config = dict(
    vocab_size=2048,
    activation='tanh_gelu',
    norm_place='pre',
    attn_scale=0.177,
    bias='all',
    init_std_qkv=0.0266,
    optimizer='muon',
    lr=0.013,
    decay_shape='linear',
)
Each number is 500 + 40 x the weight over the matrix's rms, rounded and kept within 0 to 999. Layers, rows and columns count from 0. Numbers have three digits each.

# layer 6 MLP down (transposed), 512x128, rms 0.255, rows 68-174, columns 64-127
503493520516525530492559498532529443497539542619529532491495491485441491502469452498439497527555505560485502472467522539447502483538597456430490500480459486519483485448482485444511467466458502
438488473481523553462429477533518457470496488500578474556465475513493544487543516429548485522489454522514491466496577506443483511539510465538474492445393503505510516542500567514480593502528477
496474483503485469538556406516466440526490500512495493512509491484535438402510437466542540502475479431535511450595505417515449498505543511498437518461452555569453474473489536514554503540522574
557587441570480420487517476534469425583581478411492529521491419453542461418489511487495495464519483536560518564496518496561520506533498547485482554524516523450415448562567515541502519513513514
455456439474509469543599471514505510474473506500467549520582481519471527498436485477424535498491485528455487543514543506517529550536499496418564474523555493504450490532536456551507517457445544
503546560514542545493485473496525510483581549516505468536470532467489475496464486476493546563505512514474548427436500462489551459456462553503497525521479488458486480531519511478542536441476455
448427522556516443477611522468532499532574478504453529462516497546472466481450525520470521469516534492524499546516527555491471468485539530521451528547499592480468545499517499514519447580426490
509554543491534519496606503477486438449589444457506444456492549511569527510496472494517426501555463523542466488492484517548439555587533454510478462506480548568581495558497502540459580459503512
504540420492459515511528500462465524409561474512493496520451532550530484395512512454559544545512551447519402454496526517468487515548501490437474512442491451511496529466488534482537547506532527
520555470489495546492505504456517512473471483478524526505450527512476467466489492504546542476459474427508500546500541406464552526515460538439486532479466465540539473467448432469495527531523551
458469489478448522453345506545484523540559505462455521498496575494460551432557447477518533438458494541559472540598499548479544437492439500559490535499553457486471486486518503567520454446531487
509487480482533476497428525518547525491540468484536510500588526457591504520508434480454532494552479551501515538479423471502492487496479500459547491486556487459490509498526494447460481488527538
442484458473483540497494489507503556459542477541521453450546511519526477442481544459501523511434495495498552491517572540521503566512518435441476476505513473562577506452449451563492485462490498
492468434479511582521523510463525520479567467505485469469587500537525486522467524522506524560520486519494493531563554545543452484472449434479523466478497593409515566471530523503432549541537469
485431542510483508460569563447442524498454490429492534512474545443542489471521491526514475479463510514548507466479433541494567519461462511490543539489517525466518477505533482515507473486460573
419505408506547517470494484501524527530564519505537552503562473556544476534533507462534568546545418511492491511508480525485464454508396491487440518502509499521513538507531537474511492494483495
411526528489525499508456489534538585486474531539535454437535470405510549524428519472559544525451424542403488513551514520504564441496479502536419528549492530516474515496524388497406426463491516
439438527528542518561512504427476505537511547448565587510455493506552472525530529560460490561537485481487606538536512457422524458520521482433501571563487556502505484522549512436487506482478521
480500480467534522486575462500533432447445496574531481511465469554471470515501443463483535459562524447572475565600481434457527557470474531474465523529473513555556470561554526511539513486575492
488451526502484546538557483488492526417488559394527463510555482454479508488430464428556461485431472493475411497452400575581548505569500551491430524488465508543405457438577507520541494547448528
490557507463482535498392493589479457543611520484502493492476479479495405467443443555520522552508517460525494566565495531517468484518554511493505507445528524420521502491466507493400439588542492
508605479512494429513417443535469523482516476487434482504522502548471472434451570519455531498491526504437513475503481466537476532499447434471521447538604513358473463489480530493523564485515476
446537569490414591508583500472533537511493517405528496501578529476554449493495545502461488503561531443448457527529498497470513446495491498535542430473541517522455393522430516542453539535462527
553540418457476500467508558493459526527464499600500506521439464552534479450445508531488497503441465500549516492456477547558433632566447510484496434497478460543500505462467517423451507514516548
528506501496516482511510532464492485459459525499432473452423486500554521455433513549585451457433504551464578537471550500594555514520514486496474466430499532495447497524505528466500464533485522
566486518542549495427573575544519594504516459475464519530533489556508485509459554434472510440469539468494447516455469452547452461497457461452462485477490484519491450501432511503514423469450526
531549507492547497478442498529486442454543453467503461468536459565521447428466524486469483401454505530464573534541427583454559474490435488505504521511478546553442550515467532511529589507498450
492523467498465471470471433506460542491513447544512510550465525495471560487473491561512465579474484469506541599485522386530513535517494514446444543496530522481465516506473468513486475498521429
506530463541454472503433558449512456553492515466489462452536514504480458493538453537552556532541556507506537524464457558535488500438486382503549502502470563494578526461496524533540545488536442
455493462512515549492485510584592476561517503476472430504490550558456442499470492535539471444508480550490510529607505469444536426455496468463541477472479491452535543505520520453514518478514537
548489439479523452479477483509493525477523435433512508472530535499493568495551531538484459474505480487502532466514457515461519537506452516507519537501515513478445494512462504502481485511478514
524428507544457525496441519557518588420564402518457498499527423486483581475436546489528452485477451513577467446546464470520457532494518451468490498501486476496502518424594544501481544479481560
462492486599440533496466412494456503535543464554530440447509489520451522425456471462538529505489506522519483510513503579530533448559498574448492542526434459578477512439446547469524547514453485
487469509637447459438461490549482558430496484565498537511455525429443491484467496454474511528463518466481479481522565496447502489483449508471599487513469489485529525512479514513530501506549414
537538483440496498507495483458547520546501470510474489480526556436469571586527616491483477478534500502539507372532462518554501512534513501538452467493515539465516551490501501530480484448485538
452472499479476458610561504493473550493570563553544569480496475554508517413506494481465521499463449391496552499558490501519489519558476451515532552573511475541445514452392563463496476518580537
562561432485538530490420520550503548517462558541482507458489520521487492376515580577464499464483489525537504414493408472516465479509408567502522470548442489499435512484438546534521495515496544
491486484419490551452477535532487503439500524516494496535478539526465537453463485536459447454490529466540513415555483503540496528521508501527595552524514445508489480519455504464574534530620476
475433436496544547521456450482509501524457516512458507534488450550494555510514458471607513514521418562526559449462493567581506426568440500473513461554534634452490494466518480478490562498422505
477549485521507554502449452552563464526532439531474529443512606494538466511459547496497469505517518466481471466487549504521496482577474480473506472468473448539482514506531558525474499502493454
505486548485499535543559546481515485507427470515496543450532506514487498527501486540475430460443491485519517510524500484498459504490513513585495514458517448485574457479399471510549542543481470
434528469496525478474745512537520460493486486462462475513520548472491482557512480428464496437485533476478501475534520484576550472463550503478469445525524550568542525476553448478454494540526460
480501593496503474499341508476482585480511466509533445515527454418534427574492490480516484500479468552498400490579507453536520492421477494497490531449443496519590493518542507501493499506477509
506546524534479496536537474481504536530498617486470540496537459528464436530471493514482536508491484468440518465599503484532486482483520463504556496520516429447458551498514484456514526533448503
509461475504502564554534478541541510514467436490558486505420533487518570479497563537590518522530566467519535507485518512518515476496526550411531495467542451456525517485504477510475526446470420
503508431487525568465462475440556546477474491558467438424495542497547556492451577480516499521519421446478506469555495446533510510508416508551427478445529494454512543478546452517486530461520478
498589440509494470505481511497541509434458497598423495420510474414552495512546489507536558533545529510536512543511526467511430518531509492493418521588477504544449396550446545487562451534497522
492478480532519541453547481440532507441552535506474568475466500516463496478495508523535448487458512488513502521532471601455523579572501442458533497530494499489509486533430490538490492577487478
569531418438433540497494517522533533480472562582481562493551460443473514488556533430498571475482510430479507459518463527544497542450516502546510565513409542468433476554622585472520513428502508
506505557452520490537487463486476485452445499481481530454429515554539485447553494478508562543492405488513515630503500457450515446549479495500501436529532458575507442528455501461546483525493610
505455454450450441518507505522511510499502449407497533556498474503543441504593518426525501530466532487492519522563525494481489538525561483450470516446486481490493489501499516531420463524512524
524557512474517548543612507511491436525527439572481548503463515470487506509485488502476527568500559527500416493466574479484479532521580475478513543478527441473557483512466480521450468522526468
492510515457519458490478526548563425560528464494550416579442519525508445552486524458611465505524567464478538509487526499456483534493498481532511538515448528503471440546502459521568484461504526
531484513520470473487396499472465507508473562426489543569434500464441477533516476457513503589554476572540543525468486539463557499463543535493510569480511543497459495516479459545459493571559467
455503506508442431416462456521525516510554526536563523461532471503457550507506484600462508516521538531490504467490462481516436482511531526518466547477509473439526534445542573467451434502563499
449460497549542481545440516410538485532459513513575510495505490485475508456499547519508539460510521534549542492458540426465483510554503456531519515512486461566455530472508477608517517550494454
500462604457509512527546478518524478529526496508505505497503561515513492471555492461477553538469511423481517538580502498501500557478471583495478437520431560443444544465583441466443500454513535
500477490542480458508486505521524477503489502485502495511422560497590442526494517471488501519425538488531517526478437485487521516468571461489420501517427531500497515455477483547466504589523447
499531488527447543468460492465494522479485539514442568513525486477507467555476477530547478517466563419477492537538442474459491494534491454542519502446543399398483459540531438550545439488462513
444498567526418515535528484450567464437477517498489487531531502520549469584511519454514496493465500492549520550517530505542497483506564549423532539470500473504486508448498413536487485508495537
555562498509485503565530432500517569490514439468521542511524475478518500502551524487497525438562531507429483492473443521510540581515485428479506472518517447535468486437420516495523519507511495
478442532389437506520407506523526385463534514516448523534489484544528508454504537524454492504416500544620596472518485526538457532472424519541459486442504504562565525506506581511562523542487516
466442540528456491562533506439500500442530455485470541537502500490540457576485509512464530518464458504498470537507504591497463485514477524437455512491559471503500544484530516412528528598468442
546614581485522536476447561497527466486504483546557488494488559509539469481482569471525502534481469495513516525452463489459444489506431548535433455510473400453497486480563521560525521541493454
494523504544472420494460513401481441501484473544555481436474487533515417461485483542490479506465562457471500524490554558437471538512463485513497581516586488430459515525513421501437520442516463
445494471577452477422469443507498499495509501544459495536567506550517436496506534520514486578525496513471541549470471510451477515483540547577429539497534485527517538513571504569498435505566484
533505485516553472488610590501455499517548480459519487504467558524473477469544551514536517507536546485492508514502499463453511526504502462471543488554517482504521464435467481489484504502509501
511533579463528450538514488476510469494556521500524499485474568490460479557536463542487513395515467569517486469538440484543463532446525559480503472517488565458510512460557527499519525469400489
507397516455500532476520474476511521465506476522467527540471527523519482500527502526499525567485541522523442537472473507508490482536521439489512518524518457501556416527494485454499456546512539
509584500453550498496490532569488481494519546489509578501508511535491520521459492522506548479484516491535569579530406567522489472460460485452524520502518448475525508446514475540463545446500479
483527442491504510552786480514546500489513547490481505465527530440458510513510512488483474445520509486492453502449517500540507497454525529499519507466494543518528504511520526453486470482531513
538515461492482423437496466468448529526507562456463532513526467477569564520484543471512476521489618466532520539504497534453497527539473474483484507500523493560541599456495511560514496565536493
488449419415515443536495461559543499528496536460525515552442499529487525494499460534481564483479501542534479534511478521508465423518530537475543544515533508521512501509481508478443480502477457
524482531481544486463481519497530515479529455560504441489512505535508516498505489463429456525518448458464515531520471489535537568495472511469520462466523460546479512514513529528543459556455541
499416484456407513573507515482481478513558552481477521552453492549559431461568531433521477490458479524523517525475579510424483501536446493577485528488531522486505489513433497488484471498479524
476448479501555477548443518524457468472450591544552450532466455534514505445518524509531479488513543521474522436477468490513496521412502557425539511483517453469482464476483493494481495505536511
546482465540447454439455561452437536512522492497559508510496567473471512512510463489500508478464541588512536484461519629490487546480474494458502511499540481411496510475420526500446541417563480
497533532372474512479565555458550475483550546433526503533435445557467514500488499502518530471508489486441444476410529505522515468492496537529572529416558512520494492476539484541510532612538494
488473542558476496461570529459486456512456574513473469494483484522456539504617518479475456531574431486522558506535591451421537509476451494459482547483486513469485432482483494532432468540495522
489514474503443460528424524535528501463488480457529473504454514465549514535509418473497511533485468533467552512545544482569450519525504492562482533482547561524542507549478503455474570509466497
627527457485434541526524483454494487492467483466471453520490619418472526490507541427436434498440536480553447519460522504520467521480598545517496499502551440514500487557461504592485523520519501
453522497558531604507628496487511495549523452519548579512538498492463487483499516443493523477533495562488480444491483491455464471490455491504526463455470459494489557568489439510484514475538455
493519444482486447537434425564495496537487537550457522534468506489507457523490500533498523487497477395519438454498518535547609493576497516483455518515471509481538541514539562448499509501426457
459527558582561452515520507570584539436515532440444554585495393471485466481465500466541460487518470511532483514480420454486527480486552520497515545486445521469552493477558500474489449481500527
462487462536531543460477572509509460605520486548493487549504504558504500526524518486490458498448502455539490400468449421567496454501419452495505509523482407449465541582480484542422560471473468
490506522550573469474517461597514411535407513543535456499451482520494494462562433538568455458451459490457542539528504491533504454562513508527513492435511492531520471537477454501455557590512452
453478467511486542465453514434499478460525571502544499498425522486479527477507479491501557493494553538514469537512506519510607474544488533553476521523490521569520515544470468481478506454540463
471457440478534438469516537502542473576490477416598453519579468435475483383551500408492485528569566572529516502450504531495440562546560439564543475453497495532504539492454486519461494446485460
506470498536482504515414518541552541504516552519532525485414463477500523485498489515518441526528458489498447471522499471546436457426460495506543474517528535462492520495432526549469534445482526
541536459593549556429504497488525439510410484548445492490484508520559469455557460467581481447473530502504446441546585589501553449610496489495550515453456496553507520562524533450476503474496511
420518617448494463524496510470494520549557504505479533541474504561544516513407552442529472518591494497470471498520542500524446541458454624530409561511534526476465438556565590531453430565459418
505530516527522513499569470535519522493583500513497460519522486464530453560464484463480514530539459511507487511549508434524467512511453490445540503474508447488478503483512480486541498509556487
459505544484524517507544523463534499488567451448553506489452456554475507450474508556489498415494504436478506604482548520417472554548521555449575450433507524475489511441467479483511490519487473
441554463509474512490566462509494518456485504431515541460489490569437473504496538563461520476513506473511468556525540519513503520510479517523525491453544514432520492488500467531501458474516499
474483535456560539499500489517522543509525514453493486486573556478441448495487474545557596435513504554471482511443486462477490481456487468554454547470447528460547542481549478468496502498578532
473454507519501534550433489507514476474487516513458496508502538466449461521482570512516527460485496499528516486535508537481490580404491436544443494444541491571495451508527467526446477459460559
491525438543454510535545454506544537526477514488464509559498493555502500536475456514555516553506492534469510492594499421477521562505504488540495479514517489478495468487537418535463487497554582
534484522497537504475529500477525460576413536504548477522570454497406477490464486526508441464520477474479476502516526525533497522567441549543456529461454495424537508495464470507444531513498498
423501510419526541540584539515475502450544515460454515531556462570436550517465516523438464574495418501491506521570511526518515532508454455497480435466544481466500475506473501471524477538484506
496560525508483557479465543427474538526546477479487512471447474561581540435518420469458481535493524552521509516487475506454515503558519504481577535477542496501480456476485490488583511463501509
525460410487517459534522571551485470449541474535474508501502518484522605443501588469404489419467546471502423461549496478566522468467543583475501462458480573574354454528499511545406561455396472
465499580521497601488584528487508540431483464480496591547496470538494405539443512522507417481537478491541546525455539595461464445539548488499492482479449445520512512541532461497425426593546520
518463563545552555451417537477456488522440563462546433500546535474499481456484521530554546434556515509492436442500508589528443545514475473482510505510466587535511504544509503507485492497533457
580530508460514442450509550515461510555460491507530557497443515539474544569483521439495498474471523484481525521585408504494459529571449488487543463376407459464461487482552491481420451543526520
523490574470528525502536386476515522468541545524558470437508508509450506477479467538528546478481493547541428474529494414553506580479477428505491504513471513590513523473436496510446517420479479
511554455509482482458510468458578551519574499550525469508509507505452512527548537462478498518525489474514461512525529488498488510531503509494561496510438545507538500530488466475495509415492485
468488554525580516537500480512533481491496514455466510440478538497530560401474585497530514524494448497530538515508449542479465423432490499426513598484497578453456507447482445496477581488480472
# layer 6 MLP up, 512x128, rms 0.5, rows 69-175, columns 64-127
519516445522513512487418451470465521482509486498514439533563478455456453510451492486554478514393530460508466499537604501476456497487503500514482565517470450578445530513514520550520557558516442
501404458513483551552533526442471513519495448545491525512487551447434522538584531435439551482520402530450507414527540477471487479533497566579493444490500515537454497534480575550521597529508527
480444593476467497407460536493432507429411486545526557507549615484534513558519430493562517490525524514489498497464447508480526519501441518532511512485506462508501506486496489469554486468537492
519516570554422474500549538451468468560531448532489526439517537522528502520515495579536461485495535499441495478537470519405468517463477472519539502487464502550497463496524468506508533414512594
531474519431473502524535478511427519470476521557479448476484492503513496518476535494517525472427449509503475456535508551468486513474569531537508508523478513508469463511509429495486502445482484
531493479548579509495505505572479468536536431504481503546488472541504473511533502437449486555578501498493486476456509511455503495515459498559551473524500503537486483481498480467486476523518512
489492519544548502484518538461463531580503461484520469441582490551438457487492465494526499408475498470508480509425538535524541459545479490515494380588476534540490467496473489508496498487472567
493526468391516416495466540436546501491483526621501509501491519480474510551514532523441454502475473521547481520484551500462500444524540490541443533569470529530493517491577519422484469475523528
455571445444468477467476540455502467479463501514459531517515536529490479505453580505541537456476509595526483565526504446541459479471495517481564535535489494527523505579494480543507475448510520
514529533476483466502509482435535468582487459488456517497548444463516561472505477444515577480423489467531515482480481495494430486534487517552526546407481493480520449551444537544498511583489447
435522512489507531462475466452499462488537447403531486479525505507471492541551563471524519427548463512454559505486421461482516557499528502493509448488467500527565558460449455491544542475505515
488570473482513508531525565489502465531496523555486485555486474486454458523541529535501443499606535470521491496555505446572486546517433476506531552457461551578527558510509479496542466435452426
496501504496490469455531460547509496471462511513484478524509544438519551480480484451514460404474478510532537457484514533477518513428517534529512497472509428571490463470426421482555509442567478
552520550475517488511510500504479523541516549529461491498541487542438525567471503501502514482557507436447531508539554481444473489546508527502515484524520505477461447532495473495564490495498527
531446479464486490477553441459502512488499498478484469534489560475488537520515463500509509487470460538502487468562509476499457505424494442476538489549485557467486558517481528478511493511536497
403492450496604493506561438540511484506456495517385525472505640415526504590453425489453559478486434506454474496553538507501507490542508507517486480513594503453441530534472520517539524518511491
454408533512566481529505518519553528492465478535455457471498590531479463545441417520443470496502451484536497501488466511554468504516460464566448518473514559445543588577471553450495505439523500
517570503481501426411541482531447459469474498507404454515465472462534563465449575473516551520494630439562591440534458549502556468416566486516409533539541509482507464544449544542513422528428511
463431429475528545469454510512596544649479482506406509499521475530497563427504516509521451392483442501484487467525498514525516479431558502560540489564536520517571514513385516429524483525482546
565491536519531480527512535501503470463535456492484513404516426529534487557486547514549468428459501510500487597532532500512468562511509505535533495486410521460445515528504434545516494525536465
461452538551550541530491566463470493533522479470477478491493477434498613578461537514437496495473449528460534422520517479419484440516429511591539479461493486471482504579545498533494545438533545
461522512536574508488494593505507509460522554532531497475520504540494488484450556536478521485439429571519444476447482557529524470449545454569486470573484523548498474525505560454494471471414528
520534576536466439450497450450503527502497484417461528474575524448496528460492520557501463531503556500533483589550449500508509594461495428489441479482550484521494539492515560596538420470518561
521515549471528629485521490482490472492478466512452540545573506524521523531472482489501489538469463496585481549536485468538514506479533493509519468508467485522563560473507533481561499434466543
516506486539539444541441528467496522508476562579494518488536474552490503558450455534495527483478495519456505502517488494507468511460489516475566537541556510539476452498590519560514569491452555
487482494492463471478462485554499447503507461418468576529449515420486484542558469582564588481423431466475461494496556574486529583492519458506524492423548481451532664502461496548534534503549533
484567554550508485533416455492519501519460489484552514517480494413522531556554480505508432536447453430577480559403491543439526444432498506550499492545482484520553536445481436502545481464516491
553467511509498534561538480544478468533551457540415542445499537537454524473439552518511408480516480497492435585439520471506503466435519608579494533495462484518494500523467495562479447530453525
495496480462560470441484489551536465452553478567489471403529483462513506569525516503467543483473454461500456486547433440440469567517444502523485445546463561460511515425490535585522494485517563
484502554459442458511543484464485525535520539515488637518495462515441472466451484518496550549440439467486481466466509498573485482509533498508468510492500451508489488530542500498560456441508530
532523477558453500405490564490410414475461461479547386485444513500458460544532588476500542470513559478481530500519523536498533481497457549547625481483580482426460422502496514493564534542478449
454481562561428620465538554519400482491510387496510443474545470450491526465459466487477508462497477561505448546442515582480424505443550487531419459450463518597513580480504508478561532504471503
482514496479519509469522521559496544408497491492520472543476558425458539495476467501446475557515464477571588499475502514456520519501554454543447463551546561506524476526510510509468504483458540
531501502485515468460430512451436521509498444564505573480442547587494511477514380475445487497450515483423495533484534427413449543467433489521445545504537480543456535435492494490425543500600564
465491577499548464552471466499529531613495497531562491537549444582485505484463511393480511499500525505493505411529541408523546505496461440538504502506507458556495495472527426566547510471571519
444435555527514464573485464454557432462404560451524511514559520482527546570491542523549527497487538499422530587487502526464559555462463514514484498454431543534582449563504419455546483531484544
576443465550507465541519484409444549535505506568485594493502421500424494515522488461479518529507492475484469478532502535495538542493525485531509529520476526508430473469546437552462478531439501
513429555521543537467518511489549491482477495477468505492535544434493548536501487461552443436534509591470473539496527575438485548489482485497547524477469516562481497515500498460442549514575471
487444534501519458473471565480478465514463529454516541505542500506507464503512479525468508578485520484410507531439484442530474498448480488534466527602443545437520526527547571492392413498440455
533443528537538466478555525452517555492468480470515509523479524506467498543450495470496504421513540491508522489474490450422464508553476444452506534516511491534596444503497492516535550444525458
515555522496539459510746492503452459507500478515513462522469519442491495463477497465500473388463494442476465469463471462519504466510530495457432448572502558512552533468521526514524482517496492
470513566454453423581493508497493489548507530505431514552480594531513558542555481476396550548449548510526504481488530517443442534444422494544429592566465541531457542561509509509491521565535520
562480521522409504538395422436439482454478596497472496504499543477472529512540430515510488533493467503483516464519542469509488482546568530468495569473567512532509555521595509509475484459569528
578545508527478490481524484501466540512482484534437501523528485484511510543479532557440457533511406582471481505447487534483492571521498494495499515560446492500528547424486533431531530485484518
495459494507537447547478531471509497497502515468511472524470444464472585524475472523465603450533482455454532548512446509517554520569485515552468475454460528549502443452504475435554505532475483
469508498487525495514536543516492412532531384506439481513524516485505534450481445474493412480500424456637531534567476536500542514534477436541454516412484548445525526426537427481548553453495528
462509500529496491430466518530531428452474557473502518517531520560518468500498495526504444464468451483449548541517472431485539536553528431482518585457504498508532509561511491506488454523475459
497469586495464554409522495502407526528478548552454489536481488509529508525492538587532484454484491476486509492430477499553624498603488489445476543519461502517478491566451493459510482439479510
478465459537429511505531534507460419495452419548484536433453505398558483510522534490489357467542532497496526464511484453501479441403530557548543551493513507521453544495486477557487577519558609
545485501531487483541545557525489455510429544516452508481490516495467459576534539552507483454498453551531518491479470515500526454497471534552532527455561401514499507416473490532562455530509502
553512527494512494577545524509520469541513486468472547486532488522502554468497491483510451529529532541474449444487484458508487529495550495488462494506538514559508495489470452532547512486612510
467477454470475461492488562493525436510552544405538548487503506482508578516487514493560587485478559502499484448424509452484439568451534470478528498548486548462386518508476518581480583457518451
568464509516511516547581507498564489525490515501502527428533544483538476508456551454543513480465489554454550423584475445391496522465466513520501547478578470533490505460492522484494586496473504
498432534447502496518547532461510460534528504500466472476622445534465536512563538456527495414468464462447480567532454509481461475511409512522404481512498523496557456516475500462549492512501604
475517497530493474478489470515456470497433438470460512511538501503467463501544490566539500432487604462553514493438460518479467498512481427559488612502452515507479458558471607544515555527491478
522471551475468486464526449535501515471444481532527483515489486548484469553487539502507469523517547530505485518557521535572547461483533510564473472489522483541510450484520522582486504495528567
425499479451473494525559495547529482516488495477404428538486503520446519483515508445526502406484464448509501480456464518518539460485489493458467427562551482497477446457530514441475501479500472
466467460532508477506491456492479493509493429523442443542569600551516597507509512544581500451540568506553508553450455548548540502512498413480499494538470500585570518473473443486448463499490524
539516537520475541488539434465533477504538506429435565491497523493490463528561489516482479443533509461454506512459489553489509495518525478481476471563561536501521457484477484481454428525557525
501507509545562518488539446482563465477416467536476482466472464432495576519466477548479480473453486556529470476480501469516559463549407484488536513551497534436574498490515514548452467473481467
488501479416506546527444532620483537557486541518390552583601597430451530498534561477495496439512585579469507487511487431529505463543493507479528524566506499527476508469534471524460470528527394
503489478488523512443489491486509468486536502426548503580531562457500515484528546514468520516490535545503497469508523547515486529488507473436468445529435458484544543514561506505466491524556475
456458569455517578507509499491460487499491481432553517512473557579461448440451455448516493558593502422475541476505492492529521482566449418527448489554539484500537458504479463611545541584511521
446532478484505542458439555465456485571451598523473559396513481415504465545528540539469433530460556501481461492502519505418473473434523500452547488584531520486478509476478513533471498573419484
501469473435459457531477532431492485589481491474484538431565496486462561515487528515446518476459446468419485541519553482555479506578470542428545503559417529510429566553481554455485471533437524
528460515427467432570617478601554475501487509561503496460533478447509554489445431495528571471502471429490433494529495576459476400489544521480459503562498481546511601523480498521518456501448484
487510503517499500506514491413475450535574493513527451515505506429567424524463530572445445541490456507535544418520477446564500558526538481501472496442455528502451471566487524506456476517445533
482493486542537533500518427434556541586439579514593479536496526481446467492425543525538446547527507490449509532516432486450490511502444504530526460554509511514456588450526464470539463521495486
432553522489483547494485541476498479541413495497437504525469468471515499549543562462511438528492541513469513532527511487537417547476454478485504505428617510486515538530514470456498560513457472
511516530511482542451671548490474469482451431517418477514523530480497473507430469496499494451499488471488532513474504503523508492548546477490446434537491535573485514490511488488518490534450473
398459548481542498422511552513504539507467551503443488396498475476513519512550528472472463478528522463494481418537513496515458480498478445511504422516512529490521492542492531518539563459515487
537539506535512405443521572467458499506506473532431421485636479554466571490480516493557437536528460481497539485522431418501527481492455397430479541539506548461512467524503596470480460472512462
475528448519528469517457576454603451532504492456518491490467456480508513447471546473483544459464501512438503476525510560544475570460491497501504533463484481494539533491490508556549515438457516
488441477489435445451525454533502452452466444508539519517504529456485491576493551496507524547509512457519505522500545504519455433517433504510475532486524486536574455604541494535513570434497511
477536535471512542495529526502487490472495442484453540495487559526487478539523512475444467540466476563523501466524463474468410483536514520506464511501469507552458542487480466437528484500445459
440581532467507562545542552536527457468490466495480502581532504560438509497589561500436506506540499486470516479523537527482436509456486428498507489505534523517511503481532444487542411546429471
607522546495535436488412508380484534530509544536461467497509522490478550543523512535494532560484499486469502496411480457535547531467421473547541521470436525484551468416553538516502442516449484
512481496555550462507535511491501506460472511535476516528478510468524503541501487450536477465559463521556503472481489466560569529541495508574468507500542555458447498484478561485512469521498448
436468531486563496454481564480480495536493425512453521464507486594460470461480506503525551557477434445503606495495480487525510490447558485519469498487576538518372544493477534412528518435560519
498481461497562475510481522531457415489514496558412536518491486519499574492542480550478543498508476592428528469496467559509450565473501498513513483540466507427587537468478510481447503545407507
592502506404586509463513491470486526455505481419480418523518494514516502450494522533447586403436492474528529472445462553511444520517472499491440519546506567486579486425524461544450520480520473
532469511506487511513451491488523502497554488517498493484548538510541448514533504533416441504430543536485489500456476506473480470502457549494400486521480479512510514464512487480508474540450495
469581464499558486468453584512446498435486496514441544522503493542562593458527602470543487462466524519474523510460466515443515538508531506499517476518443500566512465493538505533463524517456513
478517499504511484503489528486525462544494613498509539504497563513506513560455501475473530475453545470480509541476437427481457513438527521525552480509524505499474513549471563424487524531513540
502524535492550451558519442426533451507503464484472527424494524503530517469579468465522525468444413541522511463517472489564435438510481453536598519460503482510493448499490436463522478512485488
493559547472525577588511505497472534504508477448543497492548494495511463478474452557473549471567466500427478449496448485532505545537511465530489479509479521514506441470581535489480465458515466
530441457578472426484531509554489485523474521481444568411508595546462431494413535459478460518504478480514507457560572555475525497489536535510440433511494500501487548528570480505481573475505517
486470454545451489521508475470492442538419494496499469457483513550528490500499509614444461488498501464572443530502474485492467498516548445592492424539525473503552486478548500551522517480495572
532553592518530523534450505500534480448455482552487434530516559493512454522554477528455480481475492489517544544515538417450543493492487411546463505447532552406467532503520437486490544431457568
498474498477493477451527482432494492529472553479468580562481491442511495526441545612579471469525507511470478485521511583521572584515484546476499506508513516529510532545395528504510453504453494
561459480495464508520447505506491477537487492530459480491530536511487459476530491561507445544498557463513492529534516421469490507519531494535522515530529508537502486525486501514494531519503552
524539495517461542502485527425499480580463516539444443493520554462528508519578504439531460460482508529554420507417477449505560497510533583559522534536459490544475477531508490523553495436471500
470519493482449474484480548475553457495488513494500534548502549434469457486559564476471531490555528585486553490530577593549481456483510509501466492518439533429520479538472500468486462519544464
581454434550456462478476457533463524472515553492510491452460542482493542497477510498527495463432492528492559558558451548525490490506548405547478482474498492501495429513421489548580549518493482
530496474445473530541482472468490497523496546478440517536555559486504504509498529513477456499507528428560525508581492498481481487511508425449511528495503547543428506491485564497503489530450502
498478474585534463404468456483487496466527442495590457527495490548494560518476501520495505452481577494523439514481500564506549453474513505538502478492523534554510494531438489448461513472484450
471512532530575442459520491571520481459545496546508470546505536481507538549474517546403510515483398494522464460520596444524503435511521476538509483493458448540464468486476516544528483502507497
483517520486496503494456541488494477444463498456540392477561530478570552492527538485500480501498513516536477505502530449595498551585487498497497490470492480530474518514458524557486497570523432
457465505433555443460509564565485479506399497525464486520562476478435513567473574548522467496551475467423580483481504491553569489523488531498469485446525504419467521478512537499508454562491565
554508485501531480542536534474541506515457460432454504578448468482550529438510528515506446434557458498550455508457458526465529484546608560489538461520514554552478489510522443498461496539426490
410435492471492467506535578474518487525452532421501486536526487495426486465496626519501541462500493532502424414450477521522461507466514475487460463472536450468522485551549531457512559512495524
521493506586506519536506521497523502554519507508512486441484474506539562402512535472528499574474496482530588488548481523457516439510462532505472528534477473561501494581412431502472468485508463
456471492525552451481533415527496487534504477400497563503503550490465501516537472574536495499459495488508514467572543444479479494472468525480527511473569524452509508528466435494499505521450538
541513538497452461484464523479490505490458531549458435528483445528492531491479539485480517514485530454489479495460519489498593540512492421466517505526502398569459527501514483591518427451457512
574449496475486493503461514506527478466467446538487507571555520494488562516549629438549467466546555469524523517559520533471455530470521482529502505505485537509530490483530537516494539462474558
546495458461545534440490509527547430528503553545493492460503495477516508468534459502537520499478433400479587413520528429544568482412566516512493526453518513546466513446486482560486517484452546
524517487566459473551479537450474486561522510528440465514496529536466467525513421534433510433490525553569493482434509511547505525427634440482560576510526538522466464508488511611486477541498582